Each number is 128 + 24 x the weight over the matrix's rms, rounded and kept within 0 to 255. Layers, rows and columns count from 0. Numbers have three digits each.

# layer 9 attention output (transposed), 128x128, rms 0.0672, rows 100-127, columns 64-127
173101122070101117182155096073070111137099163181133159159154118154108127124067194175173141129086114135165134104142159151112103142090153081144170152121164121144128149126067149121090132129111129
084115164138119127144169099124117090116142148136152122162099152151104099124131173114139146091140117148152125137108131112136149125106109179155143109104152112146157137130145134137140122119130078
174170118133120110166110125072081152156116130113109143160138158130143178138073165157089110109129127186156144146102072137117116139075120210133175121099167121152158176160079138146140102136103149
103090106149145142122158148171173135166144145094085095160178126076128125125141086101105147190170122075075088115112110091122092131124089106135122127167138109192112151082138110178127095116159173
075143087136125154123147116157117112138156192141160144173169127102157124147108104148136135076143137128124098141085081106120082128158145162093160097112132079141130128155103135125112127115086115
163106153150148129170169096147117164128136183192148104113140162073077130096108140128152141171113134094140113125144147137142113142110089151098137137148121123157106130095122119173146133122148122
093096151164114135091141098140070177102111136204187127126121164117108155108144106123166095059092178147104091111106112109122111065111153140127144128197158093118129137101106089138113168142142142
118171105051103085135121117136122145066115130115113166098118192175089134126097147136124142128106199140145122127143148148190159099166130153161124156116117128159087156109111128113100130170095126
164102104158089088136207080140115140092100152166156115087122154167133152065152126134128152098102083119126111144117160146167151114146121100164109128156157153143089135074137112111164147096101079
044116140110139111122172143128144095158161187167121150156101183102109160085115130135108140119100118103128133127143123109118129157157095135147148116149065083142142093092118083096182141087162140
149160157137121086122086141148128187080115105139138130081114108172168080086178126156132109096141114111171178144170118128108135100200100136189149047138126120107132135151173079105173107116143108
169152142128116138114121168122103107149083134170107153061127154132107145111173133158127119120153144173112146120143079159125142089098163094101163138131103162103113163065132109113132176205120197
103118140114169154145213127087115070095149127163116130111102093118119094119123158128112129107104196094138077152154160093143076114122164108109156146157098154115104102141104082126098093141098110
076123150121113118129113118093113132109119094188127126105098111133119170130105156125113142143082084120123079104124122144089142156161147168183153092133102145106169131160126116087119093124111200
109129129127112132157135131122126117107114105132137110112142106147136109139127124133129103097114127101117142127131145110106102127151159097131136145146137146149108144118123130111113139119101145
133135126120071149132104122096090169122151125062143109119088162109131112080119170147102142146131113094094083141130105109137147084115152126118149123110159144137108083133117111133115104161136142
177153150132128072149099129092156141080089129087115123122153117134162112096162153125195084150148138114126121155128106125155148141160175127147157046113162132071102109084114081075126114067092125
138165137068153130127146125068074134148103142091102154164131165128169124127145152153102146072138134144145191142143127126143098091141104110141142138114120155136160153192076129115149136150078113
130161162176130132151126164108157130099158152142130145154144136124113096152133132148120181161146093152110114109145119145132152176090101103147123128097157116113108122153095111124220143121113142
158113123114142130101108110116110144146126126095114134108121157079130161116163120161130135131120120122134129145139149127140156100115147127124130138104110144106153148130100109131145129143157159
116160130049115097118082172100090127141119189147144155112128161132136115133126119084084138086112146163090133139097131100111142133150130097125174079110133114149102070189160140109085148125128113
124121179087181132155114142105147100136102132124113128107137114129127094122122179180136157159063153112107116159133139086163114153162143112139117129134060173139069128153150117126093112082167136
170088147194099118173154106117133118094074147170112085099143108158094137148096147168156158115112102107127140097119114087076081104080144128140122127191135157153103116122117128135100154112092138
162109143126120137112165123135179159136116122132124120164192098122142149125140140119148107153107131093159175165116144100159107140111163105139156149115150115151133133082122095107089177105098074
117106159143161152091155092206111121141159094131121148119131108119128077124137070079125100077118101134136117105175119124111162163148151112151094184087112137118154110077092133111113146157149094
155093141130111133116178125156138136144139150114144114172122098136152119098129138168156130118138122153136164127115125172143132160118136094146126140123172119129117133131137143132123139121083099
132100162155112107144121132125135157082142162160178105163175082093094087151139154091177131140132142103133113107109112073175120092094128172081142146128102094084093146134126128150097148108138110
161132120166162124131191121105094207141159103139154100059147149085133121136127085156071123120104168076132158145126158128080125159084172051138180117128144133136141103130089137110090086122126137
# layer 9 attention value, 128x128, rms 0.0265, rows 101-127, columns 64-127
117104116158081121156104085090107136135142135140146095127110137150161078164172157143120107098107104131152138151106124143137136151149114147133126128143167101144162149139170106158172130158146107
116161073156129120168116127075124136126082131153155112117138160102157129157119166142127092124112128120157133147115147116131139169122150123137139097147133105157120133141102108143104140106134133
091117149131130138118151150132136148180148146053153094130149107098165105111143126119104135186159125104111124136074097129122086150086116150104132129140142127138120157107100138173138122116151173
115119081139124120116146151101128117120160155134143114167194106134165158152107159198133146115118111126138145138089127122112122142130119124129108133153124075149154122129105139155164124131167111
141121160125154149194150117132119163147136166174129109141138151099135116127091138144116152120160127141113111099099123154133154142124103106097140155169141156103118161109157087128132119117130095
134129143168112164119186133127149165146099172121151117115127146159114130106164124121147138099103150142128116136107137115130117123064101115147122107179129134149123141131102154105112115144136119
112159087120072109121129145116117129089122125086130143122151159185123136120129166114112143101070170156130112103101144119172111129149156112147133171142121133115100133190098138107119115146102121
145099097116127149154158093147101126135104164092130129157132162103116118097171161118133160106124114163120128069065118144158109091145118170129114186160189152089122160124135124111168122100102103
127138125143137126113136101104115149144113171181171129159116134112140114157152101161096152126156115110114115130085119145100154128211099152112151147189105135109163150125135095134165132115150131
143126133100152079096101145169114137115111077107136141124116149132074149128153137109116079096129118102138143125127075101123119104136121168145163062157153056111134135132117091097115126100130100
176143064125122157151086155116126121124106150137122167127096193109128136105159118140156136119135107153109114154174131102127151083124138128121198107152106155106118131103070160100091122141139152
109151119127122149116154109118153129102150092203139137140113096137109137157099110131094162138137143130123105152146171105160122131109112166131166110158107137144142138115135125136147076148104146
118111143118113163101145136083152152141101109154109079082115133180105165138121122125120132137123069131139112119121136117115117138132131123162151163128118112117145135084153139109100110113134172
129153156097120133133171172165104112147101080118124106175197119133120166148161146098120110108110115126057116083147151085178109105129152162144119155112134152193115114123105123097142122108100154
126116127130079127163133083131059157195129095151113152123114140091097134096162150156082103135102110121098055096107163121135114106149140195150146109086147127202116104139090119129152110133092090
125137101122146124140105124116125120097134100075143107170165149114114120141166169137130130119124104101120107155124080140135127160141148138159153060107152105097116096156100119136119117102117108
127152110129108124130125150093120072141077135163135141135131121133180124158109137159138120106131118143131174138161142127144139124142104114118136098139114114144166165120126118060123150142100139
140134167136159135123096136107143156111132109118115074109116129125114096087141150168131108144155095129134104105145155136112184164157144115124173151106139109088116136130111114176165152118107105
119149095159107151091117098106147114150126160097117145106094136101132156113152128154127134192129131128190116148146134151121110090137117130139153161123134151089153106146132154087067135099169150
171143083101109073110107151090124129153151132154114129136146136166114116114062112127073132116138118116104146086118104130118143127117094110122120126104136122169150153094148174101120167157098116
122160127088147123130116131121169119134137123160123146126120090121144127193160119160099128139132118126104113134139108083142093145156156139093123130111151142148117099114145134124123096127148120
134098125115121136167151101134173138119098157104127086147139139138091107158118138122140143113157120145123124085135104104115108112095128138106122108143154109132127155070099131129144126154100141
121142120129136145142145132128149127115184114125116148178205122112158128125150152105148138111155138128146145182095115121153130137131132132100147125107089147122129109142093086124112183123131109
116121165085144146124120112158105113107160117117108132133097126123127105123155100108146129112107125128120124055130149135136142121145136074137145148155088141118160121140119083113158129154165120
106098152133132113131112114118157123120170132133133147151136104090171120092124162099166143095155116171173150159120116139071143164118120097106140154117140111102140126134147135097156140154116106
157146152135116125131152159120130172137163158163113108110169075141077111130105155118149148083120117135130110131141113134154135144144109149148148098124102113122115138123111121167128108129126095
151095128104125123113123124145144162106158118162126138125160123089116128149136117134084116132135168109143122092122124103121114127106158067107155124119137134170130150097153122034111113134152136
# layer 9 MLP up, 768x128, rms 0.0788, rows 0-22, columns 64-127
150100130155136112100108151141133141126085149099126130167114138154138105125133119115120084144101117124095152129180149120186145106165131132138143106135116130163114125121110137168125171063103099
144134155130176121118130115146126132118150124100124118137125121116125113082113125110133141154138142133112112127140152131115131138127137141159143133108141143168126149117129084137093106131141157
132125126129132123126132133132135131130124127124126127130131131127123126125122127128119120131133119136130132125131129124130125128129133137129134129126127118138120128125126122128127130122121128
123108076133119135118140127101130159173099167128135122165128125160118102150134111108102137140110118160117097111121154148139112105167120163154139117122183143099114110190177130130125159107135158
104092185130131137149122134148094107119122112168154139122141103107128139181089115125135103192133079129118133108089155097145117196143136113144144140103109112104115122102116094094128158137091155
127125131131126123129132127132125123129127126130128130131132129127129129129129130132127129130128126132131129127127129127129120128128131128130130129127127125131123130131134127125126136126127133
107130160150114122126157145130117137093120106153095052113117120096152136136081130107098095090131088149102126143144138128128119162103145171102116156121139090107112175132137133155167121128100163
137126115137130133124117141142166163135121094149146124138139148084126101107121137125135155100147134185126142071088144144111112129115127166121118133141130084122088110152106143119124105121138114
147095142098178152121103139125141133118125140147149099155129115121079172098149125142086141151170110144134096147112116114112131130121211114191142140088109106102102084114128121139125125134102171
136155127132121121102163117135123109177078098127103111092135153140141165158128129098109132152146090117128142117165129134107128131082129125161131146165128107173114122101118140100112142116083192
154098129138094076117162114135153144118148111162163128126126115144124086126109090125155138120171108118142146165108108138181089147127144152124139105105126116122133121091153086161135151140099118
108099147100128132111109128138120083153141148141132096107163147168162067127102144146122094128143143115103123136139120107135122110128121098185128154109187112111124186156098060151136137143164154
128159139149132145150162140210140119154151147109124095130179143084118111095114157105160105110142137166082153119172171115149110133120170110143109143109156098123112117114120129093116106090113147
128145133134153089076148155128070106141084084130140158126115137182130147155146134093139112115113140126139144145118149166185099132128151104110103112114113102139103108129123135133086136109141141
156125118183131086126148084109158147133159133111191176107174113144127111089111084111126126140149143133108159173086139137106123146163207136134188093103137084149116159135114074135070096123106109
141126114144116093122128108157138110130128119099097123148154166149146119135123094126111144148148132121143107118164120136142137118135147107120153111128160122157130141146117106116126140093124140
106151150135111119144143149195142157149134112178112145131121130182128084161080141160084107159103137139095157132109143113154114087118125174157149137105144127127111133108157132074087122128127148
142090120102118145118179106174128153129120096123083143148111118132132091136110132102119161147106095139097114122139114124149118127114116136150131120094166100156125167083096115081100118168098173
139100099147116125148136142121106149090082118149154098120133161159136076145103092137137095146129151173069107129131116117145073090112143108150166108108108081115125124118107094101093138147159145
129128128130126124128130128132131124128129128126128125129134126129127127129127128128125126130129125130124131128128130127128126131128132130130128126125131128131127130126129125128123128130122129
142126146156098114129134173177129128117166137168095081119136145118140115130147150101127117155139144157135148131189154083164100136119165136145167128104147117118111142150137103079150160106147100
116135146134154114139172122145147152104139130124116093169131072139127121092162132142144096134149117154133145156127127137136122147118105150145126113085148084107101126087088125194119100149131142
180145153130081144138119103122121129129088121144111113138123119116115118163053107182151148091153111160114122109159190147145111154114099094128121124109136111144113123162129103099101100070122181
# layer 9 MLP down (transposed), 768x128, rms 0.0754, rows 0-21, columns 64-127
143150119118156133149088093150157088122125131163126152115142131134148141078187106106130144133138121133146106158088137133105135133125122149092078107129118129079110121147135111079120105160133135
116114128118130148142155126143131124140109104152125111159109144124115147127121105115124140122119125131158109156110121117139118099117115115139157120127084120142107142135131140131143119135108128
131128121132129134127134129128126123134133132132125127124127127123131130125119127129133135126128123130130132130123129130124129125134117126142124124134135132112141129127134131130124126134128133
104151110101120156101149150137174097117143138131140116129122096107129137097104158151116119131160138172168132111164127149121126177099121156095165117130110145116162073126136148111107145130109128
094178155108124129189109084177157164145143122108086133124134129125134147079135175142098113093125125089123155108136093122128097118116109139127124061087109167167132128095116119112147130147113093
130128132129130133128134125127131128128129129134122134121127134131133129127127134124122128135129129128126127128132131126123133130127127127133123125129127131127125122133129128121127126122126129
129109113167137120152093126147149153093112136125165110153131164104109171129120105097116098123146115143095110105178142100119150121101085130109146120139112157088121105139129158149154117106115119
116128120165096128148102132126089141101137135141103093113121176156151102154143159118141117133114143132135082107103121133157128101081151119127158147123148112113104116157138126162118105144110149
132161107133128080116125113137135120125155143111117153155158153123122122161098129097173126118111142125101091115144111109106116081127041130134106146139099152174094148102139115079143089122114128
104134135119098151116190136147136132119189128142150127172103096101140141141143137116144135107099107126111119093111110129139165097117130132131113138120116133123108124139156151140083125158152099
153120125164089128161108118100124122123133169142145128137106143151106119147119162124147095093113149114184093125100136154122137140088122181146134119119146144161126098117124118128126087134108125
133115102149182135126115133090086132125136082122125117134144177096108135129151144155154140120137106111128137105133152169079145119094139132133118132189104140131167126139158172107097111117141144
142179185133083111115167132148135149138145101080162107129144125106209094112153109159157119121171061153139158153119122172146157108077152131154119134112121109112097097099159107116135110137104168
150125108128116135134153129104105158116098096151125123131145116137137112164123104131165113141131141138118111122137134086100125155146112118182123100096076071159095149130112082092136126147132151
080170103111134092087091095115117133134133157154156086141148105150153118158089073126123071156125112148109076129092118106120158094138137134108090118150118152140162091144113098177140122107146156
125131111157126109098123159124119123128128136131127128117137135121131142143146129140167163104134163152126121107142141109117115126143112137121137128120128113156137103140121123118116140127127112
107084127154139149164140121129095203089104114108153159100108133135106157152126115151130155116139095159117092077138109191098119134122165147113113132121120119108136107123059098111138095130150150
071100106127163133102142103149117130135082108168131105148145137186161157128123141124134150095118142106137114134120144146090137098094116126111126127124150117122126171100083119140135104138131123
098160113122157102123128119106124147145132141130123161132119170126174133110124150098095150100135100134117139152154123123091109145116161130106138099126110169158126133100171105167116087150110120
130129126128134129130131129126128130128127131129128127129129129125131131127131127127131130124126128128128130126125129127125126128128125128129130130131123129130125128126131130129132126131132130
143091114140110090151139126115076122088157133121104134120154160117123162099104116119150153133128107153145080130128098123123147150141118099110152090128126133147137149113130145115142086116120104
164125134174128095079111102153121130152146132142139140072135146152133143137103098090156144176152142168120106130130130145102129124127140149139134089123116193084154161099094118093124112085122127